From a checkpoint of a small transformer trained on Wikipedia.
Size: 22 layers, 154M parameters.
Architecture: RMSNorm before each block, rotary positions.
Each number is 50 + 10 x the weight over its row's rms, rounded and kept within 0 to 99. Layers, rows and columns count from 0. The size before them is the row's rms in percent of the matrix's.

# layer 8 MLP gate, 2304x576, rms 0.0347, rows 1162-1178, columns 512-575
098:53 38 49 31 71 47 42 49 34 42 36 58 40 49 68 56 36 40 55 43 55 52 36 59 58 37 68 38 57 47 57 47 56 42 47 67 49 35 32 48 63 37 45 50 57 47 54 59 60 65 49 58 49 67 52 53 53 57 53 49 62 55 47 60
088:30 42 35 70 59 47 56 38 67 33 50 41 41 65 63 48 51 43 45 53 41 44 41 45 40 44 38 39 42 55 46 59 45 47 37 60 42 68 71 58 67 50 32 49 49 60 49 37 53 52 59 51 45 55 70 34 48 57 50 59 43 47 55 29
101:49 34 41 43 73 62 35 54 47 52 40 57 31 60 39 44 45 48 46 53 41 39 38 49 61 56 46 51 40 67 48 51 44 53 35 66 53 43 52 60 51 56 55 50 51 50 50 49 56 69 41 31 33 32 64 49 56 57 57 42 62 37 42 40
100:47 51 52 65 46 62 45 46 37 44 63 67 57 43 62 48 56 51 42 43 55 38 38 49 62 34 42 46 50 57 38 58 43 68 49 54 48 53 50 49 36 54 52 44 60 39 48 56 41 60 70 58 55 46 25 61 57 47 57 55 45 42 25 59
102:44 67 35 65 48 39 46 38 63 42 58 68 52 46 56 48 58 32 45 50 56 52 45 50 29 59 53 54 57 52 40 61 58 49 45 68 50 41 53 59 42 63 74 34 29 63 57 63 41 39 65 48 56 52 54 53 25 53 42 33 43 27 38 64
094:60 61 69 61 21 42 46 49 55 53 52 55 58 64 43 55 45 46 44 65 50 51 57 61 47 60 49 43 61 33 43 39 38 26 52 47 46 53 53 54 50 37 39 62 45 35 55 50 48 55 52 63 64 54 55 63 31 47 48 56 58 57 58 53
096:42 46 59 50 48 48 54 59 67 51 60 52 23 40 47 46 68 65 69 53 56 36 42 69 58 42 44 49 68 59 54 70 67 54 47 56 42 42 56 49 50 34 57 49 42 47 32 58 38 42 47 55 39 50 33 52 49 58 66 55 53 54 47 44
092:42 53 50 58 44 57 33 48 49 50 67 63 40 35 51 50 52 26 58 47 26 67 50 67 46 56 29 52 58 37 41 46 52 45 46 58 56 27 65 56 50 36 63 54 52 70 44 65 40 61 61 43 42 49 35 57 34 41 50 60 53 44 54 53
105:47 54 47 57 48 48 42 54 43 61 44 38 64 47 75 41 42 52 44 45 53 29 44 57 55 47 46 39 48 42 71 43 41 45 42 66 62 46 46 36 33 60 54 42 33 63 44 51 46 70 42 57 69 53 65 33 32 46 56 37 52 58 37 52
105:38 41 52 42 40 44 50 44 60 59 44 32 51 46 45 49 35 54 54 55 55 64 60 47 55 46 66 57 42 59 52 44 51 37 50 48 45 42 58 30 64 40 64 68 50 52 36 62 56 62 42 63 43 55 56 47 39 37 67 45 48 53 29 62
107:51 54 31 50 50 63 53 48 51 36 45 54 49 46 48 37 56 53 51 50 64 40 49 56 61 55 49 49 60 34 55 17 50 56 37 64 52 49 56 62 50 30 36 38 39 56 68 47 50 66 39 61 48 65 71 51 45 61 28 54 47 59 42 51
127:52 49 80 45 38 31 45 58 43 47 45 37 35 49 55 46 50 52 52 39 43 49 42 69 55 52 48 46 56 57 58 42 57 35 40 65 56 52 63 48 27 63 58 25 46 49 59 48 53 42 69 54 40 39 44 55 38 49 35 47 51 53 58 39
102:50 54 53 57 54 58 59 52 60 57 51 52 47 69 34 47 42 46 54 45 38 56 52 54 31 69 52 54 46 55 57 58 36 53 54 49 56 52 53 40 74 53 51 48 59 63 50 48 43 55 42 62 67 41 49 48 58 53 47 46 55 43 67 42
095:36 64 56 55 43 55 55 53 41 43 30 59 35 50 48 50 60 63 54 44 56 64 46 49 44 48 61 58 50 52 55 54 58 47 39 67 51 62 52 50 41 57 50 40 43 40 39 43 66 37 67 49 42 61 56 64 52 65 45 41 42 54 32 65
089:45 45 58 61 59 49 47 39 42 33 49 37 43 34 50 48 40 43 65 59 35 45 54 45 48 65 37 60 48 38 37 57 43 32 44 65 47 37 54 52 48 55 50 62 34 46 67 39 60 47 62 44 47 46 57 62 59 58 66 47 30 50 55 47
109:47 59 55 47 37 42 54 50 72 57 24 61 59 40 46 38 21 50 48 57 51 54 52 23 53 47 51 46 54 50 39 43 50 44 51 40 49 36 47 43 58 50 48 75 47 47 50 58 57 49 35 41 43 56 58 37 37 35 47 35 41 47 42 33
101:41 64 69 34 57 49 29 40 51 44 59 62 66 56 46 52 43 76 39 36 56 46 58 58 46 46 59 68 47 50 47 39 50 45 67 44 56 53 56 39 38 62 72 67 38 34 46 62 52 48 48 55 50 61 49 48 57 56 61 72 37 49 47 52
# layer 8 MLP up, 2304x576, rms 0.0347, rows 1162-1178, columns 512-575
096:72 40 59 32 59 47 42 49 49 30 49 51 49 57 64 42 42 58 57 53 53 38 46 52 49 32 64 50 59 60 62 51 55 49 55 44 46 45 46 47 36 65 60 55 47 60 37 74 68 65 64 46 49 47 38 47 52 52 57 55 49 57 55 55
089:45 73 66 38 62 61 56 55 63 36 59 35 54 54 62 53 57 58 55 53 53 54 33 43 62 60 38 61 23 65 41 42 52 58 62 36 45 32 39 40 48 56 42 60 38 43 59 43 53 47 46 56 54 67 45 50 37 42 47 62 43 61 57 51
095:47 47 38 46 76 35 55 47 51 31 44 31 33 69 57 34 39 43 33 43 41 47 42 53 54 50 57 51 52 53 63 46 50 26 43 53 46 51 56 56 37 54 52 42 45 54 40 50 52 46 38 62 56 36 39 43 60 49 44 48 53 22 47 48
101:52 45 48 56 54 56 43 58 49 41 58 72 43 56 53 47 58 56 55 57 41 46 22 53 56 44 41 52 53 60 49 67 29 47 38 38 36 37 58 51 52 66 52 37 55 44 48 55 47 70 43 61 47 58 51 65 43 47 47 57 23 40 38 71
099:45 41 72 33 51 29 55 55 29 42 38 40 58 47 44 50 43 58 57 54 47 60 49 46 65 40 61 54 39 61 49 61 60 47 52 40 61 59 51 57 52 36 40 63 56 47 47 45 58 70 47 57 53 41 51 39 68 49 47 56 30 43 45 34
097:52 46 57 37 42 58 65 55 63 46 38 53 42 48 56 58 53 57 37 51 54 66 47 51 67 47 45 35 58 61 40 47 43 51 45 53 27 47 48 45 58 43 51 51 53 35 59 45 73 43 38 72 56 75 64 40 45 54 70 46 45 66 41 46
097:50 39 37 58 60 47 50 45 56 43 32 48 46 42 50 56 40 37 41 50 52 60 39 44 51 53 49 61 52 40 50 33 47 57 56 46 23 54 59 67 50 64 40 35 59 41 53 39 70 54 54 57 54 64 45 45 59 36 40 53 66 35 44 49
094:29 60 54 41 72 50 54 67 62 58 38 47 50 57 62 57 60 44 36 57 51 49 58 63 35 49 63 48 48 60 42 56 55 55 40 58 44 71 51 55 43 68 35 46 67 36 60 44 56 47 54 55 50 42 48 31 70 54 47 54 36 53 53 51
113:46 69 24 56 63 48 51 69 47 36 50 46 60 40 51 56 34 39 49 54 46 53 43 54 55 28 60 51 58 61 48 32 49 62 52 58 47 27 54 45 49 54 59 40 56 61 66 42 40 66 37 46 37 56 50 40 49 32 34 48 51 49 43 46
101:45 44 42 54 50 49 38 51 52 59 35 54 64 54 61 58 75 51 45 63 48 61 43 38 57 49 53 36 58 40 53 54 49 38 62 37 47 55 41 65 49 39 57 36 41 44 49 52 36 30 48 68 35 58 34 47 47 46 63 56 53 40 54 50
101:45 44 64 48 65 49 60 46 64 22 47 42 66 55 48 59 39 62 49 48 64 53 44 62 53 47 49 49 33 51 35 28 47 47 49 55 51 62 53 52 43 45 43 53 45 44 43 44 39 54 54 48 37 30 42 42 35 40 55 43 46 39 43 66
108:48 51 41 55 56 50 47 40 46 52 56 58 53 38 53 62 64 57 46 64 43 53 41 45 45 47 66 43 47 55 48 40 40 57 70 31 48 45 41 49 51 25 58 67 45 50 62 53 54 67 35 41 62 51 61 53 43 42 66 54 57 46 52 60
100:53 42 56 48 51 50 49 51 49 37 45 52 49 51 34 53 37 47 62 44 45 51 56 58 61 51 39 64 46 48 50 52 45 43 31 44 57 39 69 39 58 52 38 54 45 61 49 59 41 74 52 47 71 47 38 46 46 49 52 49 62 40 40 49
099:43 32 32 42 40 63 43 35 51 36 81 61 42 59 53 50 44 33 48 65 52 44 55 44 43 47 46 44 69 58 46 42 42 50 38 43 46 42 67 71 51 61 41 58 56 60 62 39 44 54 49 59 51 39 62 40 53 42 47 53 56 68 69 53
089:60 52 46 57 48 45 54 45 55 43 47 65 58 44 58 63 45 39 50 46 56 57 59 60 39 47 44 41 52 56 55 58 65 64 43 50 59 62 57 59 53 34 34 34 55 50 28 50 41 56 44 50 56 54 57 41 37 65 54 61 49 27 55 41
108:48 45 67 58 57 47 52 57 46 64 34 44 45 33 47 31 39 62 45 58 63 51 63 39 48 46 48 45 60 45 44 48 32 57 57 40 57 44 46 29 67 65 35 53 56 49 41 39 40 51 51 39 48 47 52 49 23 38 45 58 44 41 51 60
106:41 39 54 56 46 56 62 64 58 55 60 54 51 47 43 48 75 41 44 52 40 40 56 43 58 54 32 46 57 52 47 54 43 43 39 53 58 48 37 83 60 42 52 47 56 40 43 54 64 51 68 41 48 63 63 55 69 63 37 38 54 61 57 43
# layer 8 MLP down (transposed), 2304x576, rms 0.0347, rows 1162-1178, columns 512-575
097:45 50 64 59 52 53 44 46 63 40 54 39 58 59 59 35 78 63 36 41 76 44 58 41 55 50 46 59 60 47 54 27 65 42 52 46 66 50 66 47 43 56 57 63 61 49 51 52 57 47 72 64 40 36 30 58 58 39 45 51 61 63 56 55
095:58 54 72 60 54 53 59 47 49 30 42 42 47 63 76 51 57 52 46 54 64 41 62 50 49 56 48 63 44 55 55 51 61 80 44 31 48 47 48 63 53 47 41 53 32 44 53 31 64 64 58 53 50 51 31 42 35 52 54 79 39 53 40 49
101:35 37 61 60 36 55 51 37 42 50 51 34 46 58 76 24 40 57 42 47 48 55 58 50 47 45 53 55 65 40 71 50 53 41 41 51 38 51 37 50 73 44 43 31 41 41 62 54 65 50 58 48 46 61 49 34 49 67 40 57 39 63 47 63
101:19 38 56 57 33 52 49 67 27 43 66 63 68 42 71 60 61 45 44 51 58 46 66 62 48 46 45 38 70 52 41 24 45 53 43 41 41 37 30 70 31 43 50 60 57 64 58 47 45 45 75 55 45 45 52 44 57 59 49 35 50 34 45 55
101:41 61 41 42 44 41 43 32 36 44 67 51 50 22 65 54 44 58 63 49 60 57 55 30 54 57 47 61 41 51 46 58 48 26 59 51 51 38 42 46 75 66 46 47 70 41 42 32 50 65 48 61 49 39 43 44 64 29 42 61 33 59 67 45
099:50 54 49 63 30 53 50 44 59 43 36 45 66 52 49 60 44 57 38 30 46 57 42 48 58 65 48 53 48 54 44 49 54 56 40 47 35 50 35 49 56 44 38 44 52 44 57 48 53 51 33 40 55 67 70 49 50 46 54 47 64 48 22 38
100:59 47 44 38 46 36 45 50 59 46 46 64 35 42 62 58 51 54 46 58 31 55 70 27 49 40 51 43 52 41 55 41 45 35 44 39 57 52 36 66 64 35 68 44 37 46 43 61 51 38 32 50 72 42 63 61 52 40 44 51 36 54 46 56
100:73 63 46 57 53 67 46 57 42 59 64 53 57 42 68 55 48 38 55 55 25 67 46 56 60 36 60 42 60 38 55 42 47 44 55 49 48 55 54 49 43 42 47 50 66 60 57 58 54 63 51 30 56 49 43 64 43 51 49 62 29 39 48 33
106:56 50 41 61 59 42 64 47 51 38 35 31 73 53 40 51 56 41 35 42 39 32 53 62 54 43 69 61 55 69 35 46 49 52 55 42 35 51 72 61 35 47 47 43 59 40 55 54 48 73 48 64 62 53 63 54 51 52 45 54 55 64 55 40
101:43 64 37 46 55 45 45 28 57 48 50 48 50 58 52 65 61 56 48 55 61 56 50 39 54 37 70 46 48 58 48 74 45 40 47 42 61 65 51 51 52 55 48 53 26 46 31 53 31 55 53 62 45 31 44 58 39 41 71 47 48 57 57 59
104:54 38 60 52 59 60 58 42 65 33 46 46 74 45 39 59 50 30 29 66 41 36 58 55 35 61 56 64 46 52 53 61 66 59 50 55 31 64 42 45 48 57 48 60 46 33 37 45 59 54 47 20 52 17 44 42 44 54 57 44 36 43 34 48
106:44 55 57 61 65 50 44 58 50 45 49 49 53 48 39 47 48 60 56 59 42 63 59 54 39 49 49 59 44 44 57 61 60 55 69 58 43 74 37 48 39 55 56 42 61 64 58 45 61 59 58 42 56 47 57 44 56 40 64 47 58 49 55 35
103:59 41 48 44 36 49 45 48 28 53 49 45 62 35 46 48 43 58 54 47 47 49 54 67 53 52 66 55 63 50 42 58 51 52 46 57 54 60 37 46 51 54 40 44 40 37 45 38 39 67 73 42 54 51 56 62 55 40 33 35 54 48 48 49
102:53 59 35 49 56 59 67 56 37 43 54 46 42 51 73 45 60 44 35 61 39 38 36 52 27 48 50 22 54 56 57 56 47 57 33 68 58 24 58 58 56 65 28 44 54 71 57 47 47 42 63 49 38 46 51 55 54 53 81 51 51 67 49 58
096:54 49 64 51 61 53 52 57 50 41 50 56 53 40 51 56 40 45 43 29 20 49 40 51 44 54 37 49 63 50 64 38 42 55 64 35 36 48 56 48 59 58 53 45 33 56 56 55 46 43 59 33 43 42 52 41 54 38 39 54 47 56 70 27
104:62 58 46 56 46 45 55 70 45 47 57 62 61 56 41 43 67 51 44 38 58 53 46 64 53 42 48 54 52 57 29 48 62 63 45 53 45 52 54 58 53 60 42 79 34 49 63 56 34 32 60 57 42 24 39 38 71 68 22 69 54 50 47 58
100:44 55 67 39 46 49 47 52 40 57 45 59 46 51 57 51 49 67 36 47 53 42 53 45 48 59 43 40 50 46 69 50 61 34 73 48 40 40 39 47 50 41 59 51 54 67 40 57 49 48 39 41 38 58 40 54 58 50 24 57 58 63 40 62